From a checkpoint of a small transformer trained on Wikipedia.
Size: 10 layers, MLP 768 SwiGLU, vocabulary 16087, 25.7M parameters.
Architecture: RMSNorm before each block, rotary positions, no biases in attention or MLP, embeddings untied during training, normalized queries and keys, some layers without positions, some layers without attention, local attention windows, gated attention, normalized values, capped logits.
Training: a variant of Muon for these matrices, 12942 steps.
Each number is 500 + 40 x the weight over its row's rms, rounded and kept within 0 to 999. Layers, rows and columns count from 0. Numbers have three digits each. The size before them is the row's rms in percent of the matrix's.

# layer 4 MLP down (transposed), 768x384, rms 0.0682, rows 310-358, columns 288-383
099:517556397450484472524517554476484439417536496579577518547464453467497479500523488517584490520575410491487473423511473454524499564526533545497542499529470533522485383454470486449514500510497505523480439464573525436512489454524514451464485502512451485522494533497547593538541436474483523527
097:509462482485450560533484515470431468456499548509410507472497521526482486468527568604455500531553505519474507429479457473522495484459532466480535521467508521442469387508512554504433563493474500477510529472468488474538467527480504494495529420470564507511458508463437470600488483529509526483
116:514505518480528479524532490497484462406483507516428478530466515504489514514516527494500485601522494455505544533509531541564518498564512491553491511489491455540478476505474473475506531468444508550452518428516527536515494555541515583521478453514453479548541551533530483518475453509530463531
109:534458553577521522451497470483490513528470498499527485468442485553454512498480415422486522513463487493533463556578451496490491504509464454513463437509463550515543535503556605502493502483460534445594514442487498467504541544542502549434478538506506509521550435425505435526437557496524546530
104:476506502504536516502472466509571421508495486536596380531572541518510524503471456444526469437466547503430488479442504441510576452533497463479487486504519513528537522484531507464455457527543523461507426482535646432478513437497542527502458525565549493554498492503560519540438526465510382482
094:563537447513379519519497483450535466497586521447516495482475537502499494523566513494497558553548557494527532505560463481476523616541445502503430522561471507432569337519523461524509510483516507477471476463517479565527533560588556474545523448458553492533484483488511473486521496508514520560
097:517564560486536453521473530530533457484510537520527532504514538472473524511477421564422493494499491479539433509486525506586463482551465413467488558535518535504495545490528473491514495596529493443529443482456487504489518535529527507517521463478481557535468492445505531470520437509488568488
098:540417515465514479535488467497449488505514557529527460470545573528521552513484432454511453501540430546490466548524460498531485465530538522553502532482505514461519369534453484490468508488556491579503469490484488458522459499461462499523546502512550517540530416565516529517453506516456516527
101:498485522496459531446574473518548547517500539534486521437517510480555563531502483475486576577489519515486574532463543578462444513485442604529513479479547602533540445484466389503516428446481487465582482486488493517479568502462521456502454502560499557534499453479480497476487431449525584567
097:503556539503563480462517516482463540555487564502560540474486449467480507439487514455461411482532506523483500465512563494450539541513485566481502509440448521566485544466561430471468554434479466587491587522521467451561458501507505507518509431488525501481479555494429468498533532462536499455
100:474429478491535526582508443504462508486519420532510475445505497376467492502510538558421505422521547503513495534505420482494502522498558470553430491462483562500532456460513495536502532470480501486478476511507468526511508508432429467552542539498564479482523542483585526546488438516474503518
097:527520589482501475557520499565532504489541522525450558421444561479441534497537545457538511507473513437520480417498423461487502532451494532509558472470531550472543460454533491494418506530441520439498488494521444523436538519527508502485492477540460560503547560458552498411490547518515497491
099:403475440450562528531400455500436564510509500452500581513588436515506447482557508533486533438446472491526551531469469532489470472473581477440511455503526537546458423498514531445503503499538502491488511522546478561528522451480480485480612523476501534536565549468532524535539473499531510532
098:506452486500568523459541467570478529450535517562521484564425496509482447496534511492466481498461517455562534482487450531498444545486495520407525419494481480452479465413504535538428577494456528551487516444495499487470505521407488536467518489444492516499482506439455457519475523502465474512
099:529568522490510542527469462568529558396529472465552536482471488503499539451506551514513568510544514521540486555495459491516543539436443543479516512512481473579488599520492496532536561535499495483520454502465487484579520516573511558537461501455477586470482516557462412489524509507484543491
099:512525516534472522493483483538532537549475601558487539479469546465564503512532467485494466510574544541566585503478471453428502467466549565513546465462582479494490493571499565507493478449535423493571454445417531524535461547496463476494458487583521485510504523525498525543539525507443531565
105:476539479499530442457379521494455416438532538467472503491518510510493441471484517509498519484502479502502480494522483509488469529503506427557494399503613480526562501460450465482485430467527519518511443485500503501483525506456440535459484447474495434536573501518446509457546553496472526517
101:492467528505553517546540532485407505495432540522493502496447514473441577542509443475485482482541487462526509533514439450460495528528540485512490478442403479491508448588507489518539532484453445516513482495506486541502487456464459509474524529492532471513497477504511515476478462532569491547
097:432499488566496490459533519541552475415479491543516413488452554466513478468471457520506494457479522507401546501441511539455456502554513521472501435509569476518531579494514569553514470468507524484504478440493481449506506551506510515465525524502527511444499505532476457469530516412529490578
101:501534426500410523548465459501570536491480545498543481538485545456509549468468509517497530500515475554454387534448495464493551605555467529542505549526540519514439402512457506486483571513527470469530467479553545543480429487506484503564506479455479489584563461483466561550540480474465472544
103:467530499529504495513528507462549531465473529502466436517520523487454469514432506450538482484502423524526582447593412455497401484523517541490551485472503531503524602510445511558499435439484562532578508488497481514494545516461453476533480520529502402498517506452516480483541470504404540530
128:460481517593576565479515528486477439548461531456521517494504586518573449557560501494492476550440481540525479457515416480505528511484534491495557507473487479479529513526426486423527489569556503475475534445511480495553533548551485548546497468400581515421514448549514535484488521489517484494
098:499489481587474479494466551480576425482561457519452551465482523477462512468545423485428516595585550483470521467569524506444490504478492489487555491480459500558500358453554494530509493463493473517467522489512534488446551505436479619471487510486498403572414457457506466470572436515447412468
103:487514477489444537553533525469488497509457566516431569465482497469498570523577475505513501487535505505492492542481487504462497505480503434464435471535484514445515342552481529494455474520523537506515520470557557487574520500507482526499519520511498563469504522521502539480465484485488528509
105:574498494534537511559469529507502527489452500517496559581517506542519519497487607525503546501522458500530509481465469576491472479553556473542537536444501512411524471557522463497512551477528451527443508466558476562488435531520493633540505509403526464440439531542467415517491475488510488448
101:499478514450565461488489474451439463512475473481464443523582421531423423461462543505541472445492523508490473506497454536475449515556502498510505449457512477561483521430509533454533494455457546493473509476531455434493463480493541489433545534505461466462568574519460481508471509486509498508
093:538502532486504509523527472527479503536512525484507441506527476478579545468577491572535520467473544475519491531468456508450561440574522542498477509494565494500569500507528455512464581451605555462506535458561546510485471591507547494552498517483463559485527413548467524525482618532477502526
101:502520474468537515495512505520469531476577542513532491519431503489557505448571493547449566480539480522533496472476528582460473481569471466535487453500475461470529391523502534401466488455484505446532483546497476568466490528481484512519484418464485489528554521473481505488430524441423527466
099:569569536529543480434467466465561470480527500540530516493503430503468444513389547532543531526459449471474509530495480535459505524505503515532463512467471481549441615474544491539494550500549526478425479503561447466489462533507427502508479501502511476508597563577522453516437561454513519494
097:459482514515479431484536469487497477542522523521599464439535413541504543577519535412504485504520514499505449527492479496461596559487403511503491458462512525489508489434526452460588554514492540516507507554515484538485514511430448504494568419539486500412543507479493478477483513538499532507
102:475484487515504533508559553511550475516508547532488564541423497517509526405534376526482521510502464575469531557529520542521489432542511506458468528493559460501496518430526482543518507485433482399570540477521453507469568481579502457450493432469533498501518545624464502550474471473508483538
092:590574456497534513469518496534525480500529522543516485468408455473514470501447554587469553533522479509471492517532512476498482627490584566514467472469510460529458535487452518427478539541543487485477518504523576466512518506491482586440527533512488477472509497495485497541470505494502474486
085:557492464516534488506505490495452558476505529529550501436524562468498527516455504507549450497500504519480514507518506546507487478572542497490495475556442459481498737503462444532579559518476474542441419520513468493547470490544490485505542498574539515467474454492497480501518446525473435517
105:468566458523460487499460552406462516445523593482479472529478524381460566486525517515572476474524531526518456497498532489415532492455508453509563558546548520472557424525486504516528500527638512538505546576542498503505496484470540498482463602470567546498434434492491551565496552547508515495
095:573510531481480510469548519540533492571473553562534465538464493518525468485475489478466533470571470481400479497550496487460502454484525547572440468490529501514476573560578487519472490549504448485504515475426508483453522541491449466512532462478487458501461499529516479480552524531495450545
105:487550568552507567515518499509516483563425496473539518498505518422487448467557461565501580560442501429452440538530538449469525497523528463540504473521441408521477453530526561483407439475489555519545481510548537556473523550452483529509577560435492473551521508447539499454507572532548451470
094:557562521425466511511549572505444481515511504477487530554447483480472439484487501529512515498536498525491511496417489482442512504504505520475564502447468548532506600541494505483477517533442493451541490525453500473572557482496523429530503511493489512503535512446474524438516582450471526482
099:555548459515536506517528535464450575511556510476492544431476594543482531388489508482516516504510501492518523520544486496474480482421531523503465457448448518533506510524570452527503559496520505550465528447457466465509476576489526523455457468414537495459500566497478570488518489495464476545
091:537521516484517499459505546513596465480441571519591520533523541529617495548465483493440494573512475476471532517520487458515475523547475501473461421517558506503490417496531520545423474467429568382583470466520488488504512461452429541454437498511484461528459527470485487420565538549528453439
093:517509545458541445490533464492504534511553510464496465486494554454457502495550425527479439492501502494500475536447503541570595477515584492472470517548526417479507478525537446490437582493454502575484469502555541445521521495519472605511403458448528506485446544533510474533446448490496508499
102:495442566526499515576537513537520483433518429542509515608516513461547511561491515542526426515524443521521496489437533466513503473404415521504536469545452486441563425503552553506503503457494511533386467479529466512543490518520489510450427469472470505460513477497551485475473503470443483529
104:518498556542445481533460491549543500583520512409539564461425502522510459488507460492399492469431517485561486412450540548503499471468539478459493503530427553542470617500508566505497560489557426478500493527539543483492541465491571564539491492515481548521474460483514381432464466502469483524
080:432507512497476478476495548464509536430497504486490488502473511462478531469541529513479496515493465533469482489529513467474542533480541513499501516495514525510542509556480491554483518466536520486459498499531472483454523489500517531428502508476500486458508537442515499488539488519525499517
101:482431514535554445519529426410473583548428455553501568504492528521471534558499541524577470523533528516536516483479533545495488493501477476517465558510500409488574494471499497465484556495557489447558463453548539527496512470467550474512557496458417496524505500460540552483536432567507426477
117:440461470488527467575486506537484498507414433508523534465513462496502485471537484488490507472473464464488558532516564472475449604527419482488481570518479509501519397428488540539475515506477489488475470588485508483517477498543549419508461485423519607466446504497467441505476508552471513509
084:464482481448502528595522523532445433501488514477524512460515517476498528480442579505541452504491491512518498520473473486497502520512455469542483457494464461465470728483499479477513553487509472475411500534512552482503542495519437515529508506569475502462490461499534492503456409473509461544
089:544493558455563575486545468470568521465522571457512490524462459465453490506502522508526534522495537515483552556524509473554444518436466500535481528514551539518491584528496438492486506546503564523423461542473475529448495528497475573552570553471475588465469604514570480539484583587569467493
098:548509523501468504513540500505527491535496466536567532508554539598509473522493471455556500526420539503499487533551574529544522521506516450474528522492442484431512398545571531519502522435516536494518512495502497520499499528454493558430479424471496439534552513506457413488619542537526507498
101:448543518467497489516502529419527491491521623406490484507501462488474488432509554472488534446436523475566621484470475512599546509589501480480499498504504489542442551524454468502417464522517534486580510510461610487496538447469501510489556441522503548513483475467542453486500518498460505485
# layer 4 MLP gate, 768x384, rms 0.138, rows 311-358, columns 288-383
094:427524491541478506523478440546437497520535515460504488467520503522446512510461550479504480470469465462555496486486536530468479423414465541460500532458459486464533504514518425421400415464495472522470458507578552460495516448484488504491533566535446453550512494490461558476495475516513442435
107:449552470518504490492577547524462493491509529538419396500526546479491463521428474516486446590486507507526520561496512466570527525450492519506517488544545462555501504493484473430529506448546466532463567486483529547466548578503486515585476463482524533483540538467574522498536515501492467489
106:480536507446537504485512490521523513539543509494531505479533439511530474496482522484387516457461534490521494450544489490526527524514635561459511393521491521466497431516495520512485507552544513548548463549464521429498511567541418529458490465538491555448506416490550571454557420566541529496
100:462494500539537583516486460445451487484532489462511521505529426500468522505470529457553490484502563553497451465489530537485466564462444495505516510537530474532521451552523544533528474560489512487542483574559567481396484528466487472497493434512524502483496492518564519496549538486524541374
094:471593530575416484477521512523476458511468536528503473504506564454549572531493574471512488514494491513488490485471494547534481483521441503443488443472496511458550520508505508489458520490483517476420468499492526467571487464557477500443474476564531553555546480553478528561473525467546460478
101:421453528631484491522485478497460485580514499533429503460449557528536488551499516535523471481511466494510488540471446433526449479443548419585508523468536500489505434521509453491559421473498541433519446506485492519541479578555580520484499469518432487513500450447468566539551401492497523441
096:474548560460485539470530437428550478595507509444516473538463519548509480470431500538507502530484500424452500434546511568503439543472427490551500507487535531552512466451511538500538558517547502564534477503465456503495492488533460534541471507486487441450456531495524513461493544498485445501
098:514463504571537474541528491459471545545475486487494478555449524494504535475508543473564485493544487502470488479525505488458561517563511520453442462467527492554552442423471516470492466523511517500550472434541633498499513454525534503494527552518485431520518399504444509525598491476483398428
097:544484538518541464487509519473510494491521580473569499487507461474520462428522543571458445492533498495535571569416422534480524484468498579476486437520474493478512486464512489473477500474519461469457490560490458565551498463482595475513389551448491499417482541563457460543485532555570539565
103:486503540517466466495508473516533464457472503470468540506490491503504509547547563484522519487479587526480503534429456523554431543518502568528498492488479551504437485479521530364508458484517446502435460537488491500474463490425544508497458490496403478559432527571438483499474532516582486497
098:466414451511402479447467498489400519531428492484456500525454428607491415471508505494591520537509466489431515478553574537560514506552510507496424575493498546468470463514458517446488554536532513492504557543521522463451525474473446472509466578491434570484508516504545558468487520463500507439
110:519556489457479497425493522515594508485426569494527461522463590520558566521510474472514485490480462465540470496519501521502614470551485486504535482534440502533436426520475545512470487520455493491410432564532575554519427490470429501544571525539533452529469495504500493464523557503524430483
099:481536484488474496516482528573506491552534490493580496403530506482519507465507474518456528483523498472483506522561572435523447491534502487435467567451572534477520501596437474488534542458559509517481489566549492462511524525517544470550484487446488488465512576480482476468491493538487538490
095:537534402513456454535541530503550452459499470467487523480452504485488546448526528459524519481569476571541518452447495539488426511499492467500528411514526534582575534496543445506549542513484484510482399506545537505530478561481498509568551467521509462490505454529506493429480458484529625508
100:549499572563438556495547485499528506519486503446492575505506465517477474500514494481511507524472516550499503502506457535434462483520551514483457519417529474475485466496427462499541467561474491473559522546498506498423502431537505543458511428492534430487511400511560463502530443479526529483
100:564490523447555531482499467475467524460523501455516516567503550436470483544464503521473467484547484499492503473603531545550489447482533516443506502427522510512527487461588551483474462452540508452537472545571476490509519496468516533497456479568452537478493500453509548514479556550518570507
100:552441489519536491557494568479454475549499511498455518474555478443486534539578475498505510499512448461485514456530494511524449462545500558493555555505441425524513451443497418488498484544459469468530502528485481536474471546466530528472488468460506491502544506510542539455501519511458437494
103:541491546518515464540568473525459528504469475506509511514464489547542505448520371496510530487486497576546518446550438487485511515481518457498588479501527486471458450473442507516449494511477454469440528513533447524504514514428527508485527496486480484465524545530555514500513401513472459433
095:493486485465574528484605577480456490559535498471553444486491513531535485521503507451488519499445531568422509513477506552555454550518466529558528515488463494516429409497498467547450493515457512510450472587456499522565483483494434579478519544499519458467480486528491578509444520607506525498
096:435486532456456442502505492547494563474516493468519441563431569470492544446481496585452542513462523516484603495535562569500439473503488501570521475554527466524475457502485508450495479524528528494425504409509522451440477471461502504474542496480443520466475453510545480462470511458501502548
127:434556399454478436531527534475502577424528459551521526515535453426410489440515484480521538539496559534424564521479512564490514491514481511520458468493531512515466496487576607525480476482512499555572519526446476511494491499408508453494553529549442533559479520489424519523535525582559495467
101:517501453476532468454524474398463528513512552457562493494509468542579487509493493519467587524475529494407456544432443503484513540446469509530506487496466503481600479463485478417445553532503567469520501426456584529424577480434497464490467574494504500520502518485518461599435531443569545445
101:467554505521477522536521542556481545491516535539479529454464489459501502570537481487482507498509513532497484520454471534479455523472498410508477488540445482477580515595511472474511500594501537531553519444503572480619509459508480523499466536507522562429479530489457535456498436531530560543
099:439437524548487533435539505531477484503496563555486433489479524470457490516501538485503509516524485492462523462521655494518459529478542522456497457482470516485508484455453555481496525527514484555502515482485469521563564502509463458497552483571483550598553515510460571441482517581520489499
104:492490437539474426524513538520578532523542489407509529477463505534448459498492530473513411540552471547501504557557491545483494516541452498518457510466398495562504482539523463499477456527552521552539435543507508494522436471432491489546478520515507448517527524449547526473538437516460539483
090:428516516488482398539502541555503448517555598443492468424453503509530539490520477528467499465448510492464599502483499488485608480524453530536547552499549528467446527468442540502561513479569497477420532463450528455527539536424530505410529473467480555520448439473485525489527546440494509482
091:490506450532510524469470485494493491467445464435476529493538470485547495411541474494482520440496526425489491481492479520507495547459528533420542491473440523511554462454428466518463531527499462557441508508553446497549460475494491472505539496509559584430447516434459527564501511480519517471
100:521502579430508498468482443523476504461527495436472536459463519461472468563475486569538499607515522417519537461536576499516572452469585524445460485420501495509472471487505452505514487468483460443515520492495522475445499521467460513509465495527415496560512558439545550446513457493556504519
096:516525525494521461513462489562517455521519505476494487522444471446449561402542506533516537519465489564575464462433513519541530517423542446514459497563578409581527460475461629555473469491493469566515518507593523519504530513497553442408418459497495494509504471494573572442558486466507489436
102:597575479474502539453473420470547551482479561580488513511440510480489489499482571488496448487442456548473573541469566517478509447486491564540553442452483535498513500560462496570569541586569496452461523585517546518480523484479541453491494549498496458469506510520502546413504529476481509518
096:511529606522500489425529442473439447437497475481488477593529464402573497477497523501509484532477457494482491545510509480519496519362458536487500459518520529509510503472496481534511506490459439554544543518491449438568495537509517530534438538494512478492501406538426422438468433526591472452
088:492504446422515519544534510511448525508582536472418501474526517463557485500459507517505509477464427486454448481529488537510490483484487492500507524523489528541418554493509480439514557549522566581466497520500556480528546420509499524506576457528493548482475444576472524433475434539555491463
102:474529526510446501508523449515514523504522463492561604494492474472489473480550493563464465470433444464548454478474430531433472541539402489565493536509517554541641463517510508511476489550508490506490533445525497542564501436504515566523458538541565478476486465506447548510498468529504483484
094:493430528521512474485511503502451499551490484537544465483532495507500500540511422442518528471511486433481485491490467439534502503529438457510493462593543514410473464493417578438547453451553519507489508508499523519515467472515469522505515498453441528482525473470496497450522524520464510560
103:486529485546553517447527569551463523511488493484479499477535523521492522528486548568546470545430553492508569535485466489463465437491452493520510452515518440512536483496530481436562491468500506458554490513496491517510475469515436444549471461505542563479515543500417529517486454488551442466
097:513527470483499468501470543484551465494526538474509536554509577496481513558572529495532511530485593528473448489483506513493469513489474552484442548460436529521500532496574467495510534527521518508541502483466480515473538451560466420503441456455513443527510431479435516509451497441487542506
097:518507461493498431445485480483472514513503511478545435505530446469482495461490531549481503514508548530496466499513498429543481477443437509421501519461440437433476452497555471479446497515476502555532523505509538544564537464491515441469498447520438496533482515592563534468460519503603421449
096:499491492446496519498517546522571497490418475484510455518526477476538503460488529491494481556445455453478522492521516475521481506487449464556494458453472499465565511476490492429452480510505488488523467457471484537541468484500571591529469484593533471464513493502452504419521523461475513521
098:474484473552495464522516548496523479527436470522489462547477481555509469497499495492474535469469526518469509590505525499469521471466536383487462460543496423460509518491519483458458474419550547508609427455485495439537558594505529528467529464527447479488550433486460505471455420452447464450
098:532572430549475521463444516592505474516502504475512542479549455502494559527549494511518540546460513475449406496506608566560527528539564450562547530476598542541528498427539496512490440468559517506581514587592469526530514511504548551478568544502531485506458573527555461465469512484506490450
099:555526447520453481458480466576547516439542556480516486469480560476532513526545521507483467519516423521426539560551550520476498541518516478472527418527457518482460415523544512471467500571540489542625515539465485393482538519526481478515517441541474505488446539568466509530473513538485424467
095:489465497467472527502501498515507496453483500513553517510470476485485516510527505526521534476526540521468463503527550479452522542453463518556476506473487487570475489497512527484438466446472563503457493499450514544545554488563521469453527470467473534489536481456462470489508471517493454469
099:508446469465488411490626438438457510485535491481450495560474454515483543539502491462502523517492553512500458494446572532539541541520481481437499524577449518497481487551513511461465490516478470515501529557474462494549472400442492516443551536540502477453512491423407522488479543458440530478
108:491505493510506449498528494562528574485481471548527505469511444498422507469482431486485515460477551595486533541482570483468439480476478491486450493468424447473468474514482553534509550463548555462546390548479472467536473541539443514552479440482511561530462547557500471487475513578521498439
109:481525483487469530494549505518513508486495517507452442490488491504491567476503584549496530478476483469524473470490511468496554483472525504487457486507551568550513533445461539499531554490486494510492415541523491490471516525523479558517536554515490538517537489459509483543500438510490493533
101:429418477478495502619456519461481497496495506425545526621436470480424554525546460498489489522527424500484507558544464512523471507495500489569481427484477476484548535505452473563510524561560587522524570439467545477493488484538494512505418432552477460514478436511422529474582546481491487553
094:540510531514490529467475476475547578552550468431486518586453521515490496471536496513501476434483516592531475487519530510483515482501502533463512470529542485477444518478437506440443562492539498575523460486493518516442480548526514611499525525464461474552524546500536618508453582474531509475
100:508526439467538531539488527521440521551514479480519522522500478459503502490530471529406489435485462452574508506498480562572497483497473493582501428502417517530464446506496457519486480464481435493554487479495560511492535499586496543464439440387525525512440510426449506576506570523561497511
# layer 4 MLP up, 768x384, rms 0.143, rows 311-358, columns 288-383
096:515542540507559467534565493538537518470496507507461450473516536480549485547559525488413500517514443481487540407492482522507492445483473465496530494481514458476557535561500497473603506417458489517483482486495479526469511541551555559516491472477486515427490401552494540492523518521491548531
112:473492516498517503576592495516450532454532537536503454550562548517499479560520408556482456537546466567507483541498442444504492513563517487531544484534534436528476473518532540425476510472519447500461576437459531533508536529536513572565466447504553565502555524482524509531519526498529463511
103:513433580474549525509535526521470539509521507527494517551478561514473491513400486517536492499468485469539498523546546523508431504562450453595572530566483463464501520515540529546538503480456446478448502475489491525597407499561444505490475555470507497471492493589511474559475556501512559505
101:466481520518502531505517585519538535517512490632561562512520538536550538437468506527544471442486540547449438499549501448503582552533501519442464490439464530512494565473515460534430550546544544505530512535570515501500574540552406539497534450462493481492477480490601499484460486541481498512
096:513442443427515539487474533501611542536481430526460452438523456515506472458466471605512458537517530470494551464497533468480509516481506548451511510489529512514542534455494533470483477538526468519515474496511520525513530518476439532475480470463512470483444437441497478429506422481457464541
100:492595508491536496486512539547502455515505435509461505507490606443528478503469483538506520563481482536524474490436540496523465461442479489486503531429532558541489488499384481480552506462437453426537535517423417543449499505496469517581524553541500456502518520490519447493559456476502432507
098:487500465473507470516502505512423593564456480559536499515477487554489538522513465490515564466520475499500561541502467556492461410523528560512443484506510422469506516527492471492488489512481552460440484500502509553481495504448505436527558552477508502532485509471496504494517534564529497510
094:532495509533514543579581473456476527462504503506458517524515461516486503452432460477501546498500494583525469513420551484456457405526579487481471446408486472505569518506526472523455424499574464498540492492579431539532495507477472445553544496472489432472533436526501502512445438466510490496
098:478545497457478481587497427539437551589561546595541529509462479509471549467432536437522379581501491462452429495441408527457482465495431542475490513453506488467531506523468487558500495489595461465503560479446457551520595521511564459549497536519539506476482502460497524460464548485504512458
103:503502551526490579563427509530452556515491481510459503528516487478440477528455525512537479382532514534509515519544540480476526448509497472494486521459470515530468475508506463538536551412495472351480498453524489486498452474548457512516593469572541514533507555528555418508478501561492508521
099:477476475460550465497434454477478592426465442441458529503414401463465516481466531555511591444574459529409406470514539504479471518521484567485450459496503491432517478491504449531505513539512439448516517547495547463475454496462510484530541413508524539528529555542463510486493436493451344531
109:446574480505505498544478460514512491505518561448475501519486491460502558449464583442484459586549511516540580466478488428536536556477493536526542545512481558471554559465462523495465456570466464469527431450470539522499463539471526437531482531535540504503573594442482514512540425434523522590
099:465452457543489529493551483473484535461453513487406428577482455488457474522512451493482469469482506514479444500485461489508449515516496532497478499471459476421440512461499482594523533476505540542497496437470496524524512513486570526551466399493485537587473533525528513469559538396460443574
103:519549515469508482477474538501523519507512537448525554523518511519567527464499500517454453482554485477451494500478569462427528417512530505473537438506469496537534575511472483559536465524455517491526507528446384501580469593474514479550497472514544503464496480589443491506498550494538502509
098:431494500474517478592548525462509545544424517595520421501527550554500470540491564504400471521492506453462435490570487493476494463433438521531494441528497605525477512512489472462460490497476497490432520431506493484587511485456428438454523578504448483530442500526546524520526464444471535511
099:463499501549532527510436500544500485512483533535565474507553531553490515505589481461466543512419435467468560465457468447537545514516520517515517561455493565556523524414487406492630490538489524559491509451502494496505533491505564456479439401457442506500487504515441426477455474526504524566
098:525517452469478602534469471480454541508457457477520499516457514472566506462479516450485506479536441502503545589488483526462458499476479525512483530524495511437452457544501477517575469585510535576505590494458521473532456541507465523528515513471478488488508485438496536493553503494517518583
098:503493513442531467459565536535545510556493503532528480559542502523456564530431536566416528427448530448465538515462506523528536527554490554479482498457533386493403489480493509529572470460562523586489461526503552501570554512476465522529524469476514515507517517470548556469484572485469516522
097:485494505621479469532494432520474524521504492540500508441580470472579485477538542516458501568506447548475447609541474472497527529464463538500497533501500518476534512498511467474475557496545414462504480522510484419460471427479536476500543524498558528510554505529564494536525444471479495580
099:556531452486477494455525525434550528450487478547484444549475549541494567459442518480501495547492445513470534445575476522432476503555416517472563491497577525546513421465483494547496512511498443481589490460493579476468481525478533533504483453395483505479597577572498483449483529501519546466
117:480508497498552558491539455520490459520451501422505550513489562522598515504509497490449463498459529406523510394481502505531501521480520502505543532558464488540529483537493476507553484486512526503466535520516462438521471467550496548407498447497470492458503470616517533537546485494488495496
100:452489500518489605523552617516526515409522461527504611505508547465505606460486477529505435460486472512502540446508505509452532502463448516451518495500487502482473537446521541545440535528516469515509497472504504492463487449558506477448501512481506463500484474473501511547506521574515544545
106:496485480516523485442469430528480538492523466473532474491538518492491444475459535501544550507502522496505513483538502497517498488480493547541599465450578497499453601451548516510522488459470477491538466516431457498436512480524508576519504482512470427529540497485493440526544511523521439507
095:528476527556527452564459532533539604426495493462402520572516416479485535430507481505510431514470488455506521526574469472546528516519511503446463478533477485473485540497583545501437618532504531463474541492517478449452472455485516490483524500473495545452463529469510504516475487492449478455
108:428524590519544549513484472515484518567519474552479457474558537438556537496415427506522498518491468475481441486456458519472471492552486521486469481452485486474444487490471498383524482390491516495529461502426464516437533491508508461449519447498453469484496499508534479554440572482435489554
093:509482500509520472511501532519455597463489519525550431534524478485429476580527516435474489543479509413530534556523535432510457504501538461492402520450524508486522455476503403502522476513487485531498440510511539527527507466508509416478506456485472534473513519494548524420508478508514452468
096:498522424491496478519594471502475490557498524541513510502416449500432490481458518467565476518455471497475499510505489550464530449490493523451470459453475478510502504519540481462549538554497444461477515503433508476486515475432487485444478558510429500550476598472577516422502490517501515439
102:495439484464476517504465416476535450518397473442442530468509517456465468523567499521500508482457459551519439517528451633550555436517451493491489495467457561381500490471468490469525491543495443459436489487474535447542525442468490491502527548559512470578557534508520523530562481470463514508
097:490475548563524447524444507538487487448525474499477530429479468531502543417505490469510515529441513519502545444568507491503570459384467482492473517464503494473508476497478582536522591524494528523444497505467489560496526479480552518497482493468483520512478428486406488584484564473512471541
101:495514505542529483531500521534580409483464435557515526513515543505483487426513504599459560515432495444487571499444521511526511461518530464437480506507526481447542500447529503464451447453476524462520475497471483521463543527535465472508470526522475451493529496484515432530506551492500452455
095:497477629536498511451567463462484572536480466501481482549511496454436470500490495480456484524458497460365527511490532539533478609489538487548491521462487498501521546464474519590569574518437527555488499508491480493514427506479465432540484466495528482487524486528484443497502486553457489442
103:491525476462499497546568505465529522566565517518413525562530493464479510505527509460484517471529443508484526477522476499520518448462507507487477496527503590536456520535529547429462498561545556492489485537464501492570581466563530527593517498547433551534517501553464436482449508526473495479
102:536639573510491451506480487437504508537534573418488532447508464504453505490466478474519453491560519490550485479477483489528508518458493510514511508512542472484564420473420557511491527565469481489485498491471562511498433410415519472476491520502519487497497561456536519490513432523554473428
096:476569518498485469541444514466471551568466522510490459459561518565489531497538440496487488512431521490489512478464543479492539509515552527399514454570474487471457531527539439505513549482491565486446528472529511569520476485500515474506518530516446497543472522537495501453428531533465462544
104:548470547462443414546467523454413467568452495497581478486537486474486521484479403560497465522576465533451467545460533430540440462500460506494551530488470536504487499552428522525497487507545505468469449544488494457523541564456486472479567559548506437605470464449495528477452498561463476471
098:510543498488447419420506428476441529529505521525443482490414486516524449487487509477536476443476541452497443559438502483443457530491609485511496529493452524533488460463500535508459474541491478463535567592489522498496528513490489551553512552419530514458495504505470547513507468527472470461
096:480500499536508467466518470455506563482473496540500548563394512513499452464519494502569549499489436530496601528551552528532513530454439504455430438517470528523497491538455475468503500547489570485525493461508512470445529507459448478455548456580459499515537609499478522442505560506438409525
097:568507510494470631490446548548482506501498570507579483492522531466518497564546537488516511523485480519467529512486509494516414478394540446539512519520501459483425559471564546530541440505568444467509482504455452483531602523484545518545497522503480462622492434440516507516436488464522516449
100:476528534519543506599553501504603519500490456446538506540522488424468543530465479480462479524511439584481474536533469425462516542493499517551525470504543540465524448496503475565500424439475488503501520491497474491510569552558530493575493491505492475525469525516482614439553568552523497433
104:484497573445506494462501530491525561439549460506488544518436457441530484481499483505544479539540439501482504477472513502540511434481518477536509450538524531514487518644487503522492458508443561500460434474493496554461536468481533417454601478485430504506537446487501515366558506484518555548
102:484518466567514558514442519581473522446506546463457451508530536562476409439498451517448518507489520486486517504512462516542530477525493532471436554528490567446431444506524526500493488450532522532543536480448473552542513503573459532524476504544492530523546571553524505511473477515459498545
089:541456509519520524501504442516421495485499510540570525491506532488453511519488474533588466522535560450448464471531502515554513429500467533550456492502507483463441405482484450543510465511512465462544474491544515494532561525495541484530476518541555515514512478509476434500422506541519532435
094:474515475544477597489546561548492458506489455533512479470469520511475497498530521556560547501476465449492463514464598528477533556547552439522559453514527455531537474529537529560469519544523465519474514478464487519498453513515485557470467456531546507511430508438416512562623477488521518399
110:406505430454534508505519496511506573564416493496454467508546461525441478434533469440526556482488472522483477515525529501464501536521426469480530501568481485498448442470464525479459534513520445454494440596469488481477458567579517479434602449478504555408462487534477495531475510556466504503
111:509515488562461474460518536537458544477526470494436437523459538527557516446508520536519547461451476526513516481516544460475537470542484456493543513503500534517484347466506541509545502494436520517457455495465550457485588531548578535518531527512571535480515518494495467535502398507498450520
092:434509458544481577529511548433473481529540497499522445497499565499424557470474460537499528481505551507452477543533493514485445467507498512601475411570524468535565512463524507594498444560534510538485433473434487469545571437553442554456467441513511444442472448510503511494512481519583481508
097:443475516558543492508495487492470566548484574475558440551533396488528552471457498479421477601483521502529528525492458432504464531426497600506566562452531538529452512478463494505499484453549531479495506507516466491534450520439484498449499483446453565513458552472495507419467528596504511486
103:445574583407494436572523512454568509522479567571570526526458503536487550547433417508487424495473502422571472507535461551547486496504528518443559524437469483554469482483479447457535511533538439577528491468519440461472510505463490527581492529565531498543466541482474504509506549529479493492